Part of a small language model's weights: 111M tokens.
Each number is 200 + 20 x the weight over its row's rms, rounded and kept within 0 to 999. Layers, rows and columns count from 0. The size before them is the row's rms in percent of the matrix's.

# layer 7 attention key, 64x192, rms 0.0672, rows 0-63, columns 96-191
099,203,234,205,219,198,176,217,188,172,192,215,186,180,225,187,226,186,171,197,167,201,180,219,193,174,187,216,218,233,156,192,230,209,241,189,170,237,238,204,157,216,173,220,208,212,219,211,195,181,211,195,194,172,193,211,209,187,220,166,203,197,183,177,175,189,185,196,202,182,210,226,183,236,216,232,173,229,222,219,190,199,202,211,194,174,175,180,195,184,192,200,177,190,176,221,174
096,227,160,185,187,218,206,207,179,213,231,192,211,202,201,219,205,183,199,197,208,235,217,216,160,163,209,203,228,207,212,180,213,170,194,204,210,168,233,156,208,182,187,216,191,162,188,204,198,238,152,169,244,176,171,195,220,180,189,209,208,183,182,182,183,201,202,219,165,192,227,223,213,238,214,165,230,229,191,201,209,220,215,233,230,189,193,207,185,205,202,247,207,209,217,169,184
086,218,195,186,206,197,179,177,192,218,221,199,186,181,193,199,240,166,194,221,198,229,203,239,174,160,198,215,243,202,158,201,189,189,189,222,219,184,233,165,217,213,186,230,216,174,169,183,200,217,167,156,209,209,185,222,190,184,206,207,196,200,180,209,187,202,164,226,169,213,217,198,157,203,200,160,197,229,206,197,208,213,175,201,199,196,178,197,176,212,201,186,176,166,174,205,171
096,209,186,205,169,213,185,199,231,225,211,198,197,236,162,230,186,181,198,209,216,201,241,204,185,202,163,214,214,168,235,192,173,171,151,217,226,170,182,185,222,205,209,200,186,183,164,214,197,212,184,189,208,199,189,207,203,217,185,247,205,196,214,243,189,234,201,217,184,193,216,155,228,192,173,171,223,202,203,179,207,220,199,188,200,198,223,197,195,202,224,214,243,198,233,162,205
107,227,200,191,215,243,208,167,211,190,216,172,214,184,178,196,216,187,202,190,223,213,206,186,193,237,184,209,226,177,193,222,173,189,169,221,239,177,231,167,241,195,213,229,205,177,168,189,202,201,179,194,184,217,187,192,194,194,177,204,221,201,219,219,200,214,170,225,163,203,208,192,190,186,217,164,193,257,186,179,206,224,212,191,181,222,235,207,202,200,176,215,202,181,190,197,202
078,190,190,190,164,242,233,160,205,209,212,214,204,221,191,222,193,194,215,227,212,216,209,171,213,219,159,174,196,196,236,174,169,226,184,229,239,178,178,194,213,204,220,193,185,216,202,197,160,199,200,210,203,220,188,201,169,192,161,232,208,216,211,220,173,181,199,216,198,206,211,181,252,184,186,152,186,201,209,183,192,202,224,196,209,230,209,211,214,191,224,223,209,198,239,181,222
086,193,196,187,206,207,220,187,193,204,241,184,197,212,180,205,164,189,181,216,201,210,235,180,170,210,205,184,193,170,216,202,196,221,164,209,188,144,190,160,202,205,206,202,143,196,196,189,199,218,185,183,227,167,189,209,210,229,200,255,175,201,231,206,175,218,206,208,222,225,234,191,219,195,199,188,183,224,193,184,186,192,224,184,209,205,194,184,187,228,262,201,194,227,233,159,188
090,176,186,211,151,173,219,237,211,211,194,206,207,213,182,242,176,211,202,195,219,192,181,210,191,197,213,164,158,207,225,209,203,196,223,172,191,205,162,236,214,197,200,190,209,219,253,230,194,211,217,220,229,200,187,219,214,213,167,246,234,212,190,192,176,205,209,208,225,186,215,213,232,202,164,224,215,175,193,222,218,187,201,208,212,211,207,212,217,208,196,182,188,221,185,205,239
084,200,199,195,235,194,205,191,210,176,224,173,188,202,178,192,197,173,212,202,202,193,199,229,201,165,219,221,168,193,218,178,201,208,171,193,252,182,190,206,243,201,234,215,208,262,219,167,177,240,146,215,212,210,164,228,201,198,172,227,207,200,230,204,179,236,193,191,190,187,203,228,199,222,229,182,224,192,185,174,197,202,189,203,215,214,206,204,188,225,207,196,197,215,195,193,202
084,171,200,228,182,183,198,211,189,203,168,197,186,143,185,192,220,213,221,193,218,153,187,206,199,227,208,203,202,217,237,196,191,230,211,181,232,209,214,216,228,188,212,204,238,220,202,179,214,185,214,258,204,203,210,170,187,164,184,180,237,172,174,202,260,196,189,195,241,196,184,254,182,209,201,196,198,227,237,212,226,187,184,204,191,200,210,176,194,179,158,193,216,202,180,212,198
103,174,197,218,209,192,209,221,239,172,172,182,212,204,215,225,224,222,182,215,191,208,229,204,200,195,230,205,198,230,198,230,222,219,194,205,199,191,205,228,164,203,190,169,191,194,183,230,223,164,214,177,192,223,204,212,203,230,230,218,216,195,170,186,169,183,216,167,180,150,195,172,176,199,206,216,193,206,216,202,195,210,193,184,220,191,189,204,179,132,240,194,185,183,226,185,215
086,196,203,197,199,208,162,170,187,205,183,206,213,173,182,232,212,235,189,205,172,195,193,204,180,247,197,182,204,207,191,228,197,180,193,218,197,228,221,172,208,200,213,184,201,227,213,188,211,192,192,210,170,212,192,182,227,199,211,166,194,204,192,169,218,193,185,204,216,237,169,194,187,184,177,219,172,201,200,256,177,181,160,216,179,195,180,210,175,222,207,219,207,174,168,204,166
093,192,170,175,199,186,221,140,191,192,227,200,202,219,174,201,200,173,198,159,229,214,234,215,233,213,177,184,200,187,213,147,186,225,169,203,201,185,203,210,230,235,242,221,183,185,191,166,225,193,193,191,214,219,221,231,183,200,167,212,197,197,210,238,210,218,160,228,184,234,219,198,217,211,193,180,207,209,210,191,221,238,209,179,197,222,207,214,169,212,186,187,198,192,224,188,219
096,173,229,195,214,197,190,200,205,204,203,163,190,211,230,200,246,174,162,210,202,214,155,194,201,193,205,204,201,169,193,181,214,244,173,191,230,159,234,218,216,211,213,201,201,224,201,209,170,212,186,186,213,211,177,233,197,196,233,194,205,230,218,180,199,245,177,206,210,171,202,170,159,198,250,183,197,207,217,175,193,207,217,186,198,201,192,211,191,192,217,188,198,217,216,188,211
096,210,197,170,170,211,224,161,191,238,231,175,183,213,155,193,202,201,216,185,177,222,203,199,215,195,210,220,199,194,234,212,189,207,185,212,193,166,184,219,191,219,211,198,182,184,204,185,199,200,188,187,194,189,189,226,207,236,235,224,182,164,212,200,192,236,147,205,188,176,190,166,175,182,199,205,199,229,175,200,204,189,189,204,178,213,210,171,172,209,205,228,170,235,225,189,191
087,183,190,194,214,195,239,196,169,209,198,205,172,194,190,205,185,199,220,193,211,185,187,170,209,237,214,223,218,194,181,222,169,228,165,200,214,139,179,203,220,183,203,228,183,206,186,206,181,219,176,186,198,176,222,191,197,222,165,200,198,212,225,204,218,210,165,195,197,200,218,204,171,172,212,181,206,232,188,195,191,218,247,192,192,212,230,198,195,230,222,191,186,196,204,212,201
092,227,191,192,197,183,175,164,206,201,225,209,184,207,195,194,205,204,210,183,183,173,181,209,211,227,174,232,177,191,180,213,201,195,174,196,209,190,201,222,249,203,204,216,212,250,217,197,188,231,170,207,214,198,199,241,195,221,166,187,193,210,172,197,228,241,181,203,206,217,210,194,196,221,182,191,200,226,174,203,183,206,212,211,197,233,225,191,215,250,182,198,190,191,189,219,179
105,189,183,199,216,237,195,220,199,173,191,184,225,224,221,215,219,208,174,224,218,217,181,186,222,176,186,187,223,203,184,206,225,236,226,198,201,231,213,190,173,213,149,198,200,174,198,231,231,157,249,193,184,207,210,199,209,191,211,196,211,187,207,192,194,175,195,215,212,211,180,207,213,172,207,222,216,194,243,204,212,216,200,181,229,168,196,200,198,157,213,210,199,207,197,191,198
095,209,170,198,209,205,223,215,187,179,200,200,220,193,221,214,210,206,214,220,174,206,194,211,198,194,198,157,220,205,212,174,187,199,216,203,182,230,243,209,201,199,167,180,204,181,212,172,201,158,229,187,182,204,219,194,202,179,211,192,190,180,231,203,180,182,218,206,168,201,183,233,198,196,230,212,221,197,174,200,224,203,208,170,184,177,189,220,223,171,234,228,209,203,210,217,192
103,194,216,202,198,216,240,202,184,224,235,202,197,226,170,192,177,181,231,176,188,171,182,199,192,216,227,199,209,174,193,185,192,181,176,179,225,176,230,212,246,202,224,224,177,200,192,198,187,244,145,197,199,184,212,191,208,195,205,216,205,231,218,190,206,188,203,193,206,192,196,191,194,193,210,185,215,238,194,189,148,182,228,196,191,205,200,207,180,243,204,219,186,196,179,205,203
107,170,220,185,217,203,219,201,235,159,187,164,189,185,204,186,221,218,173,238,166,241,213,185,191,186,209,207,203,215,186,205,218,208,193,215,192,191,215,198,170,195,195,222,233,171,188,221,198,201,204,174,200,192,162,187,206,198,213,187,222,206,215,189,175,226,193,187,174,188,212,169,195,195,214,241,179,218,174,222,202,208,172,193,217,179,164,226,184,155,197,205,183,188,232,199,213
106,199,180,171,212,192,190,187,191,200,169,196,218,179,217,205,192,185,192,202,200,215,223,208,172,202,208,189,191,209,216,184,201,197,211,216,177,192,182,176,168,219,204,157,195,225,186,192,214,191,221,183,209,186,219,203,202,173,176,199,188,189,192,244,206,198,202,209,183,223,195,211,214,201,218,212,210,155,216,175,268,203,196,206,204,194,180,194,183,162,212,187,205,181,220,184,234
102,206,188,182,181,214,188,204,184,189,241,181,217,185,155,228,204,195,195,196,215,161,202,190,223,233,189,222,211,178,181,220,187,178,169,164,200,168,237,197,214,200,206,218,198,212,220,205,201,201,188,206,225,207,178,212,197,181,220,173,182,218,237,196,211,229,190,209,217,189,179,195,217,187,187,186,197,239,208,178,185,178,201,211,193,220,205,192,199,203,169,199,174,170,186,215,215
097,190,198,210,184,196,226,183,218,186,129,200,191,196,198,182,181,179,220,182,190,196,258,189,184,251,183,227,182,185,201,237,199,195,204,198,185,186,209,220,184,203,198,198,151,213,186,218,174,188,210,217,224,195,175,191,173,189,223,179,181,210,188,218,210,218,217,197,202,189,209,179,189,196,176,233,188,188,234,219,215,183,188,248,203,195,229,216,194,197,187,203,196,223,196,191,195
102,212,197,189,177,205,197,166,202,194,223,173,174,194,162,205,230,184,187,169,218,160,178,208,216,246,187,215,166,195,211,202,193,185,159,203,206,165,200,173,236,190,195,204,204,230,209,210,192,218,171,186,215,211,162,203,201,210,213,197,190,211,220,210,215,244,177,207,202,192,221,153,232,214,195,175,194,224,211,184,183,214,215,213,203,218,191,186,181,207,181,205,190,185,185,208,165
104,189,231,219,217,174,201,200,238,190,162,189,200,216,226,189,219,230,203,234,182,236,193,224,200,212,203,226,199,214,201,225,218,175,229,194,170,205,192,243,169,192,141,221,160,199,186,209,222,185,213,194,194,170,232,214,202,217,214,209,194,186,190,180,225,204,202,192,194,194,201,196,170,213,210,209,198,185,188,224,189,226,188,168,234,180,247,224,219,231,219,226,200,213,184,192,188
114,184,243,221,218,203,184,223,194,227,181,209,185,188,210,196,211,197,221,193,182,194,150,200,187,214,188,204,234,164,174,220,201,203,205,211,188,186,217,226,184,241,216,246,196,224,191,218,167,226,190,188,181,187,189,184,196,219,200,158,193,197,204,175,197,178,213,200,226,221,224,185,170,193,187,197,196,191,201,173,226,216,207,188,164,208,246,180,201,233,177,202,187,186,180,219,176
091,194,212,184,189,206,159,188,209,234,210,200,169,233,180,192,175,213,181,185,209,192,181,150,195,241,150,186,191,218,193,203,221,194,203,203,180,194,210,215,182,181,224,185,162,177,201,211,220,228,189,169,197,193,212,217,194,204,199,192,207,210,207,209,176,217,201,197,233,162,185,162,201,223,217,206,188,218,248,187,199,217,211,232,210,191,210,197,183,216,178,229,185,170,189,197,178
098,210,171,197,178,160,225,193,186,204,204,210,180,185,171,200,187,218,165,192,208,187,227,182,220,165,209,204,191,200,177,185,224,216,224,196,206,211,174,161,223,192,194,163,200,191,211,193,233,186,208,216,196,183,189,169,204,224,249,182,212,171,168,206,215,185,190,202,189,180,154,167,207,189,201,189,163,223,187,209,141,178,206,221,197,219,234,192,190,224,171,177,194,213,205,226,193
096,184,216,228,210,209,208,250,214,207,210,185,192,222,214,192,202,213,207,238,177,218,197,189,208,183,225,195,196,236,223,195,216,164,207,187,203,235,182,217,192,195,185,169,209,197,197,200,190,193,223,171,174,208,236,200,199,202,234,209,197,197,201,190,185,210,215,215,178,176,190,206,193,217,189,225,217,200,213,201,157,210,176,169,162,201,184,201,212,186,184,196,184,230,211,196,210
089,194,240,173,226,193,205,163,209,189,217,208,193,167,186,177,210,178,181,148,188,221,233,239,204,222,216,228,186,194,206,190,191,171,193,208,203,201,244,155,197,189,213,209,192,196,174,179,208,225,198,216,198,167,189,217,191,171,187,190,204,218,202,189,212,172,236,214,189,201,202,193,227,226,205,174,195,219,236,194,171,221,221,194,195,202,165,194,167,184,174,209,202,179,170,196,232
159,197,196,211,231,181,188,214,164,188,160,218,227,180,237,191,198,226,208,236,184,223,210,180,183,162,197,184,213,222,208,199,231,214,231,228,170,247,207,212,141,199,178,210,224,189,194,190,213,172,236,197,200,201,205,178,195,194,199,194,221,189,199,196,189,181,228,187,192,179,172,218,191,204,227,251,201,179,197,193,214,201,193,204,205,189,193,202,215,166,200,181,205,204,196,209,222
106,189,171,196,219,219,220,222,181,198,221,220,243,192,213,200,203,215,142,214,229,209,231,202,203,175,190,181,206,210,200,183,209,192,190,230,205,220,174,175,192,213,212,225,233,205,175,179,205,211,213,205,202,173,221,227,219,168,214,181,224,210,227,221,175,176,213,198,180,232,212,232,207,231,205,230,208,192,184,184,237,186,205,172,214,189,171,171,193,157,192,174,198,221,224,203,251
111,187,212,216,190,212,202,194,209,238,206,179,196,239,183,234,175,196,224,201,210,203,184,258,190,210,193,201,227,191,189,207,182,201,184,226,242,197,215,251,225,202,189,221,188,160,223,227,201,212,180,199,204,218,223,221,208,222,213,257,194,202,164,228,191,234,165,198,176,191,201,196,202,209,196,204,211,210,187,198,187,208,232,215,214,193,247,211,199,194,223,200,212,209,207,179,187
100,177,216,201,200,230,179,200,224,210,186,196,151,211,165,177,199,203,207,196,194,201,221,180,201,226,194,193,205,168,184,182,179,179,178,164,210,174,205,192,214,191,194,220,221,203,230,221,189,218,188,205,228,201,258,218,194,206,212,223,253,255,190,178,204,202,229,241,230,221,192,200,209,185,188,178,199,228,218,220,181,211,183,191,188,197,195,237,186,208,200,182,183,209,174,184,187
106,221,225,189,181,232,213,207,186,198,202,234,194,205,201,187,186,197,200,218,176,189,196,204,225,204,215,194,224,178,204,198,218,211,254,182,191,206,179,176,164,174,183,204,223,223,171,227,178,197,217,193,149,159,193,216,227,199,210,170,181,198,222,159,180,193,211,222,165,220,200,162,187,162,209,205,183,207,197,208,207,174,182,192,201,201,212,184,187,211,188,210,180,202,182,227,205
102,167,211,218,171,227,186,233,207,191,187,185,174,201,238,158,193,199,173,171,167,184,183,205,161,175,184,221,191,206,203,215,204,170,205,193,186,192,203,201,203,197,193,181,199,208,209,230,203,202,169,212,214,211,211,217,197,219,152,186,222,210,168,180,199,198,229,203,231,223,211,203,192,188,167,215,199,199,199,231,184,200,169,216,219,197,207,228,217,179,199,193,185,211,191,200,206
105,197,179,174,193,224,228,220,176,169,219,207,207,208,181,222,213,232,198,225,216,204,212,178,212,193,237,219,177,204,178,195,199,225,186,197,194,198,158,190,206,190,200,158,219,186,188,218,234,184,217,200,203,198,213,238,193,194,173,242,203,212,223,190,192,200,182,206,172,191,187,236,223,213,208,211,207,223,208,187,192,204,213,181,233,191,149,237,224,176,218,208,225,210,217,189,213
100,182,203,174,221,220,194,226,217,190,223,180,161,235,184,223,209,196,207,192,229,179,208,206,176,203,166,181,188,249,211,189,161,192,208,168,182,187,187,196,184,227,200,198,184,207,215,194,181,202,167,227,165,233,205,209,198,179,179,208,225,191,190,223,196,231,174,221,189,186,227,224,205,194,229,190,224,197,249,178,209,201,229,208,198,216,183,185,199,201,237,229,188,160,209,175,190
099,213,168,203,198,202,166,158,180,186,166,185,222,193,169,199,207,207,207,162,227,175,218,165,210,221,192,234,172,233,174,181,220,209,199,210,176,168,183,191,209,189,178,184,214,214,224,193,223,193,226,191,226,149,172,211,190,202,236,184,187,209,211,175,199,200,192,201,188,195,206,210,238,197,196,202,208,233,199,199,194,201,207,233,223,194,194,201,161,190,164,232,166,180,214,174,184
106,214,190,195,246,178,199,192,183,210,193,193,191,189,192,224,229,210,212,177,206,183,195,218,188,200,215,198,214,188,193,219,225,214,168,232,188,188,145,176,197,220,191,218,157,222,190,215,204,225,216,228,198,200,175,161,206,209,186,194,184,165,204,178,202,167,188,193,237,215,216,179,157,201,205,200,218,197,180,176,213,186,196,166,189,213,232,166,164,189,221,196,227,172,204,160,173
111,171,181,209,178,224,184,230,207,202,253,177,210,215,206,199,197,220,181,200,199,201,204,188,186,196,182,248,197,233,222,232,187,204,197,203,226,185,200,220,205,232,211,202,213,201,225,221,219,229,158,203,192,221,184,236,200,222,162,226,235,208,197,222,185,229,179,218,200,152,205,193,188,200,202,219,176,195,202,214,194,225,184,192,217,222,134,181,208,191,201,223,220,218,224,196,178
104,198,170,193,149,184,182,210,197,229,222,144,217,198,182,220,179,195,198,192,187,189,165,155,244,222,187,220,196,211,203,209,178,206,229,206,206,204,171,234,232,197,182,192,187,201,186,200,195,219,206,212,188,198,147,208,183,211,236,217,185,188,211,204,208,204,160,190,238,169,175,211,223,203,199,193,182,202,194,197,213,188,187,206,251,187,192,185,171,186,166,213,184,212,202,186,134
100,195,231,192,194,233,197,215,218,204,210,184,227,217,234,234,209,208,222,206,175,211,214,220,172,243,176,163,162,199,196,224,194,189,187,191,171,224,215,194,204,183,214,186,177,209,213,219,185,230,184,192,204,209,175,195,196,210,227,164,201,208,201,194,174,180,239,184,183,241,214,189,183,217,207,218,244,183,194,196,214,207,208,204,202,208,181,203,203,216,187,211,165,199,189,191,193
088,176,201,227,191,233,239,203,225,199,202,216,243,205,200,180,195,212,220,217,206,205,222,228,150,207,187,178,233,214,217,205,215,223,167,196,230,196,220,203,226,204,242,207,201,215,217,200,189,218,211,206,214,211,220,191,195,181,214,189,207,185,196,223,220,209,187,193,182,170,247,168,239,222,167,186,223,181,217,196,206,216,225,205,173,199,196,190,211,200,234,186,241,210,193,218,201
098,212,207,208,193,226,162,238,178,191,191,181,180,234,234,194,208,200,190,219,191,223,184,218,216,181,177,202,204,179,208,250,175,171,220,167,192,189,193,213,168,211,223,240,212,178,206,219,178,212,220,211,217,208,190,197,204,204,192,204,219,233,188,156,213,215,215,238,247,205,240,205,185,166,163,228,193,193,213,227,198,190,207,197,193,218,200,156,214,199,173,203,193,201,189,197,205
098,194,208,215,190,185,180,196,180,226,217,222,199,197,195,209,180,224,189,216,236,210,184,216,206,197,186,226,206,208,202,220,224,209,200,218,219,163,191,238,187,203,197,191,179,190,174,222,231,206,214,195,203,210,230,205,181,221,215,242,207,176,208,215,210,227,198,199,220,191,201,187,205,199,186,202,178,190,204,152,228,216,196,205,221,187,195,210,197,184,246,164,207,199,194,175,192
095,206,203,175,186,170,178,213,212,206,215,184,188,201,231,217,175,196,218,182,210,230,205,207,176,202,227,195,201,199,195,185,220,205,228,178,182,181,209,209,206,209,198,210,158,229,200,203,162,220,231,184,214,190,215,189,205,213,195,242,193,174,185,198,219,150,162,223,192,240,222,160,177,163,203,198,241,185,210,201,200,168,187,223,201,220,215,182,213,214,193,212,217,172,200,184,208
091,172,239,215,226,199,199,184,202,176,187,207,171,176,186,193,252,181,194,215,196,187,187,189,193,240,219,179,212,184,198,216,194,193,193,226,213,193,202,204,204,170,202,171,183,192,167,186,220,227,181,189,224,176,222,214,206,197,199,170,180,217,223,184,208,216,213,176,172,177,208,238,187,193,202,188,219,236,218,197,191,216,161,161,186,180,174,242,188,188,185,228,196,185,191,198,188
094,176,160,243,210,219,214,180,177,199,213,207,206,244,222,222,198,195,195,209,205,216,185,205,185,226,193,228,142,194,193,203,205,194,202,176,193,206,178,189,219,186,180,191,213,196,232,228,185,201,170,239,231,212,171,186,218,224,240,216,190,236,203,178,189,172,182,212,162,205,227,200,232,179,185,232,207,212,213,235,173,199,152,208,199,236,195,184,194,188,189,201,199,208,188,215,201
095,196,210,194,224,181,191,205,179,195,209,192,200,159,187,206,213,191,175,180,211,160,182,178,181,165,189,202,205,167,208,220,200,207,176,231,191,199,206,166,204,215,222,218,176,199,198,196,214,200,188,196,234,192,167,213,183,199,204,162,217,203,177,209,181,208,243,219,221,212,226,193,170,225,160,205,191,194,166,193,226,211,199,224,211,202,171,198,192,174,182,229,172,168,209,205,194
099,210,187,176,169,200,213,192,162,184,198,191,174,225,200,191,164,217,206,161,226,168,208,182,216,214,193,186,219,205,183,185,193,189,214,189,187,197,177,220,220,208,217,182,187,203,215,183,220,195,206,234,176,244,254,220,161,225,207,217,171,196,174,193,176,213,163,174,207,189,185,192,181,166,199,173,208,234,219,172,236,206,204,200,213,215,202,200,160,185,225,180,212,173,197,179,188
101,201,195,219,199,236,190,204,193,204,220,208,223,205,203,250,207,189,206,166,227,192,238,191,191,166,212,211,177,189,201,183,192,207,229,218,201,225,183,240,207,196,202,163,188,228,185,223,209,169,195,218,206,233,214,201,199,208,186,286,208,209,184,195,178,186,150,224,205,189,224,204,194,188,200,215,203,167,196,174,210,184,197,210,245,216,199,149,194,218,242,192,204,187,197,184,185
106,217,198,176,186,192,230,169,208,205,208,223,190,175,201,210,199,226,207,208,215,189,217,174,217,169,203,227,203,217,209,186,222,221,207,210,185,209,188,200,197,225,223,171,184,207,168,189,235,158,215,205,189,216,208,225,216,175,198,206,207,184,186,204,214,204,212,180,189,220,191,192,209,211,239,204,201,217,185,171,205,188,235,182,211,191,200,224,198,176,204,194,206,211,226,189,221
098,209,163,207,198,191,205,138,173,193,172,215,235,212,217,210,204,223,200,208,191,207,173,184,208,209,237,194,181,199,195,184,187,212,184,194,170,208,199,170,191,167,172,181,198,225,228,198,229,189,213,234,193,182,225,251,215,222,192,210,184,189,183,195,204,173,157,195,185,203,180,243,195,199,206,200,182,245,167,219,186,213,193,182,236,206,198,193,216,200,189,187,189,202,222,213,243
099,213,164,181,186,176,177,177,193,184,192,205,187,203,184,193,183,202,165,192,213,168,228,168,211,202,226,208,180,215,181,213,218,178,180,207,202,218,171,199,178,150,192,188,167,189,213,193,225,209,200,217,231,200,177,212,173,190,197,185,175,199,227,217,196,213,166,202,195,160,198,207,193,214,210,175,192,206,170,176,217,163,191,213,213,222,171,235,188,158,166,173,200,201,213,179,171
096,235,161,179,206,176,197,160,183,175,189,215,198,170,166,214,247,190,197,182,203,167,201,192,237,196,216,192,177,190,185,187,232,227,189,216,179,229,176,160,207,177,191,193,189,224,195,209,218,205,196,223,220,164,147,155,220,165,207,161,190,205,215,194,210,172,187,203,185,203,216,200,215,216,212,212,194,206,188,199,204,180,195,235,187,183,185,208,189,192,168,208,189,179,187,219,196
105,184,227,196,163,222,202,227,221,225,213,178,209,210,188,194,176,238,215,242,191,214,253,195,192,225,196,205,216,208,207,214,194,188,179,184,197,164,231,231,213,187,214,196,206,181,208,213,211,208,196,207,174,233,209,222,182,197,223,212,171,173,203,234,176,192,176,176,216,174,207,183,227,206,217,210,192,222,231,203,195,193,199,195,231,180,172,204,175,156,196,213,191,207,210,174,173
115,217,219,178,187,206,197,192,201,222,228,188,187,205,159,236,226,190,194,227,194,193,203,185,221,158,179,173,235,213,198,183,204,218,210,225,194,233,190,215,230,192,216,200,198,218,198,191,238,191,222,189,171,216,183,192,184,212,186,197,192,207,207,241,180,176,196,206,197,125,191,187,213,214,194,210,198,209,209,149,225,201,219,199,209,188,184,190,209,231,190,203,202,191,191,182,180
115,213,193,211,160,184,191,201,208,182,210,206,171,200,211,156,178,209,175,226,177,191,222,189,211,190,211,195,197,207,220,220,217,217,197,175,205,201,210,196,206,186,206,218,182,182,203,225,186,207,181,195,190,201,245,243,198,203,196,229,224,203,211,217,185,202,179,177,210,151,190,191,201,208,222,180,178,262,197,174,192,211,179,181,208,169,172,237,198,172,217,206,230,234,223,183,204
106,213,226,225,162,205,195,157,205,208,203,161,208,222,204,178,179,201,205,207,180,197,224,164,207,202,195,213,176,259,215,172,169,189,204,186,190,201,185,218,216,183,193,125,194,208,180,177,210,211,205,217,215,190,217,237,203,230,189,254,203,174,208,194,169,233,180,218,184,165,201,189,201,186,231,204,186,209,176,212,198,179,198,176,229,208,200,201,188,207,184,230,195,208,199,178,171
088,218,202,165,188,206,180,175,209,243,197,207,203,182,177,168,222,169,172,238,211,153,211,167,233,183,186,193,206,171,192,180,194,231,196,196,169,209,178,163,199,215,190,175,201,181,204,191,230,199,215,190,215,180,169,187,199,210,249,158,209,175,209,214,225,204,219,177,231,192,184,182,209,225,201,186,188,193,198,199,200,196,190,194,203,198,206,196,173,209,172,187,152,179,218,202,195
093,174,208,221,205,256,230,212,220,221,204,204,184,216,201,215,182,210,231,190,215,211,174,178,200,189,180,182,181,223,209,166,181,200,216,200,261,191,220,205,212,178,213,171,199,166,187,224,199,215,195,185,194,211,223,187,201,185,201,233,193,236,207,201,189,201,180,229,186,183,217,200,212,201,187,197,225,200,201,213,215,209,185,200,179,204,198,200,181,211,181,219,188,236,205,184,167
099,206,209,205,173,194,220,223,202,239,193,216,209,240,156,217,202,198,236,179,175,181,232,195,208,217,187,218,203,222,195,214,185,185,249,187,193,224,168,199,188,204,210,197,210,180,163,180,210,171,207,231,183,208,201,212,194,196,176,205,213,213,173,191,194,150,237,217,211,173,235,158,215,218,188,213,180,210,197,161,198,193,188,191,221,191,167,182,188,203,201,253,186,211,176,230,170